{"d_model": 128, "activation": "squared_relu", "norm_eps": 1e-06, "positions": "rope", "rope_base": 1020.0, "qk_norm": true, "init": "uniform", "init_std_o": 0.0, "init_std_up": 0.0564, "init_std_down": 0.0, "beta2": 0.95, "warmup_steps": 471, "decay_shape": "linear", "doc_mask": true, "steps": 7522}
Each number is 500 + 50 x the weight over its row's rms, rounded and kept within 0 to 999. Layers, rows and columns count from 0. Numbers have three digits each. The size before them is the row's rms in percent of the matrix's.

# layer 4 MLP down, 128x512, rms 0.503, rows 109-127, columns 384-447
096:480517515499501497498497502494485501470521475492496492450498501501529504461483515497497528488552467471496483492507500517500500484499500500503483500504479483455508482524499214504496480500500500
145:524504489502498499496495502507495498474514511481503496491498499497524500483497499499499499503480471514503507495608499494499500511499499499499514490499510512499482511496501502502503489502490496
106:518494472503500496499500499488517497507507483525500511528502494498522501499495492499495495519486500467504474489502500499501498489496499496500504535497515533501479490492499350507496480500474497
092:483478462501497502504498505542528507482502505489501506512505502502503499487496499507502473508490515494497526491501496515501502485496501502498499508499527489501485522502500033496505481500474499
086:477493484503507501507504503492482505472501539511494520514503480496530497457499508504505513486493490546503503509498500506500505514501500501494484497498534497480502532518496499504510509503496499
084:499459484497502500500494504513540495514535480491501491531496499494496500501528494491501483512501452527499500525501505507502501508506501503499511506500490510498494484528499500497505524501549503
088:451487482501502500503504503476517501471518464503500512550503498498481505518475506501501452493494512503498516513500500516500503461503501502497495494496492465476485496491500528496494486501493500
102:524497481504493503502495504479510505509499493509495511503502511499485501512505504505496480499511502525495520485499502532500505514508501502500513505501505479493499497499496570496496503504503500
087:535481479498499500502499508492531499519464455532498529518501520500523505482504496499500466505547504508503490501502500507502502493499498501496510542506491480511557537527501493502497509506469500
083:490541495498501499500494499558531502484461523478503510492499494499491497527471491503498529506541490490501508492499502457498496504498492500501500513500494478482487502492495410498501507497478504
094:519507518503499501505504500487528499479514513526497508468501460499508501529461503507506515487479519502500524498509501500501505472502499502499508473502473516511506513491503274502498460490502502
078:506535464501500497500498492462463500457502512541505509535494496503486498524526500500497488474518578546495515452262496502501501524503499497503481491501519489452515471489496404490502484504487496
099:468496470496502504499502502532513498506486489492500501496496506502509500491509501497501520472518526511497469515498498487502504504500497498496475486497509499511533517487500498507503486502508496
099:471486512498506500497500498496507499457522496486499516500507488496501502514466497500501524468469456516501467501731498486500501479506501504499488525501534482459491504508504585496502493502510502
089:508467511505503496501497500499491501470484486492500496499497501496481504470488489501499504507502507459496466508461503488499504521499499499500492538502515510494507482505498496501509471500518502
075:448507478504502501505498510494536504506525524496495540543509494502496498507478495501501525441486480497502479549535501488501502527504498500507484494502547522535513462482505760502502522502498506
113:498503515502497503505503502468489498491496541501502467500499500503495503535474503504503483530508506516501512469211501518500504533503501499500513484502503513487472523497498616506499486494508504
115:493504490502499499502503499487502499516506525511501522510496497503517503510503502506502479502508505509503499489501501483501499511502501501499501509499517497494514463525499396501501514504452500
116:498498492504502502499496493500489495508469502495502509508500470503496499499505503498501480487490489515502524497415503506500498502503500496504513478498497502515486504481499457498497478493474502